From a checkpoint of a small transformer trained on Wikipedia: vocabulary 13360, capped logits.
Each number is 128 + 32 x the weight over its row's rms, rounded and kept within 0 to 255. Layers, rows and columns count from 0. Numbers have three digits each. The size before them is the row's rms in percent of the matrix's.

# layer 2 MLP down (transposed), 1280x320, rms 0.133, rows 1267-1279, columns 128-191
108:134098106153114135110147148159109056125080147067088103112125182176146075092141116051189112082056117114110120074121114129097105176062113131103132099148085136150086067118169171165133118083168150
105:084149155179095118184106141094131103110108039120087108153044110127154114112080124115139146060112110082171134183162146078165129247135169120104097121114069103052159118149121184087114136186074161
084:116117131187165091171102148108107151116101120145163150119083098163118074114094129127099081113195154126128153135158137084154173131102107112168126169113109181172113125170131098113186077131177117
113:102111103140162169157076128096125194170076099121078134143164144155094135109153117179132137165134103121120150143164120137146158121138142112100094093169093103045158098180151156133115112129181133
108:095174144118134142054127141164109081164141096180203127088131125125170101196132147095138093095128082111123108154113171121098169161121161119079136114102081184148177105154130153098164106119111096
104:180116099135140151125119147141135201169090116117131114131127157138134078108136139072082180165155078161113196114082134185177184178160119139141104115161171133124152192179155086132110106085128136
084:124147056156156133112099169135118120137115123187149105100120154144172098137115192131136161146100137171184110162141148104129134117086080131145133186183152086128120140191147126108169100126157124
096:124126098076098164131138183192091202098132109150142142162158064155155147108146169160116126116111157134126105167126141106132110065178142128092122107120114081137172106098152136096163131132104140
102:138090146112184082116126131122154114133126126167114194119179139111154065150135135136139117127116044202151093134202153155162122160104140124157081149151196150128144151160117131139146036150102137
100:109128118154124097141120120108119110108137117115050125121108186145142108129157074126211133133183097105112131181069182107120150195093144148120125149105155146114123120124179099069153125102165129
104:118083099156169093159148136170084087112093118163116057127119160153097140155155107150177152114098158067171131132138117088118156079135146071147141109079138170116124146077144134159133149086090122
088:096115114115094087112101165167145113101130149141145090195118167119112077083182101130099137109094109152174145124140105111154173101103104123112125119126111116192127158141094121185131111165077123
109:114125099141135144138167170167137122180153101096125137087141109080121156119119147111125107095165113120159131118146098122187083121146108136104157081146167071147146199142144164074147096138156109
# layer 2 MLP up, 1280x320, rms 0.144, rows 1268-1279, columns 128-191
100:130184134156146134156130194115141113109126145147154067164110149145155104139126111085185106099099151078106105041105124078135117130148111065060116168109157104191107177145104122098144145117147133
093:105101099122155130189124129029122093110114086121126131120113127104161198104121119140196120116152092160116195134149122221098132165071128118124174101133125122075130159147116115153124165119149119
103:078146107139100135156139151162190135141144090114076104066154127145067178052153095124165131188101144115145087096074140151117119124142137071096140117108059129091105103133082149083109140089129143
111:097150095107089138114115132127127129167220094127085123141095139145213104146111141088124111133129104100093103175112067155111132125175120165110117147105124135155154077071136118175148156131139129
101:164065136135098110188082121119079072116124133118108110138142086142139134075144153170111072158114136158160128163133099101164104130122099118089100078129102105157118101083110141131149082104061112
128:097115077099121065225157156142142076087144170096085110070182110178165186159153096099109104118103102099151140104108152148123133088081120108152135089155146104072120142151112078101123116161110098
096:092126151194129163125128117059077140121132116129124055147108166077126112116215139175128070129110073109093147115129090183110119089097162114098120183144128118164123134126068143151084130090177116
102:172125142127134052055079132202149152176109193120181183134114052162153098140189110080158143131129065070197104078114114071148099164165087109172120118131173108102143129103172187180112144081101138
100:104172156052113169079146173091113179119185068133073160138152085141127158177152124145152111091131148122110114174125137089120087087169125133071060185066081165100147133104157162145149115144131103
107:140125106121138132117092098125078104150126122122150078151123145071170112119152106091105212174194115180168162120126142123094089144104069180072182101096163123165171125170165107130103107153117114
091:109087166088118155160159096102113113128163101114058145150107160091115142144170160171116151118153129160082149111051136074143153101142047085104161172123176082140179133170108132090105107197189115
111:116103139154168067125065143108129180140155130100062127139065098104118131109108171125071112176141132178104153127117126106134122153127081130116161094123087135157128130165070114133102187123109134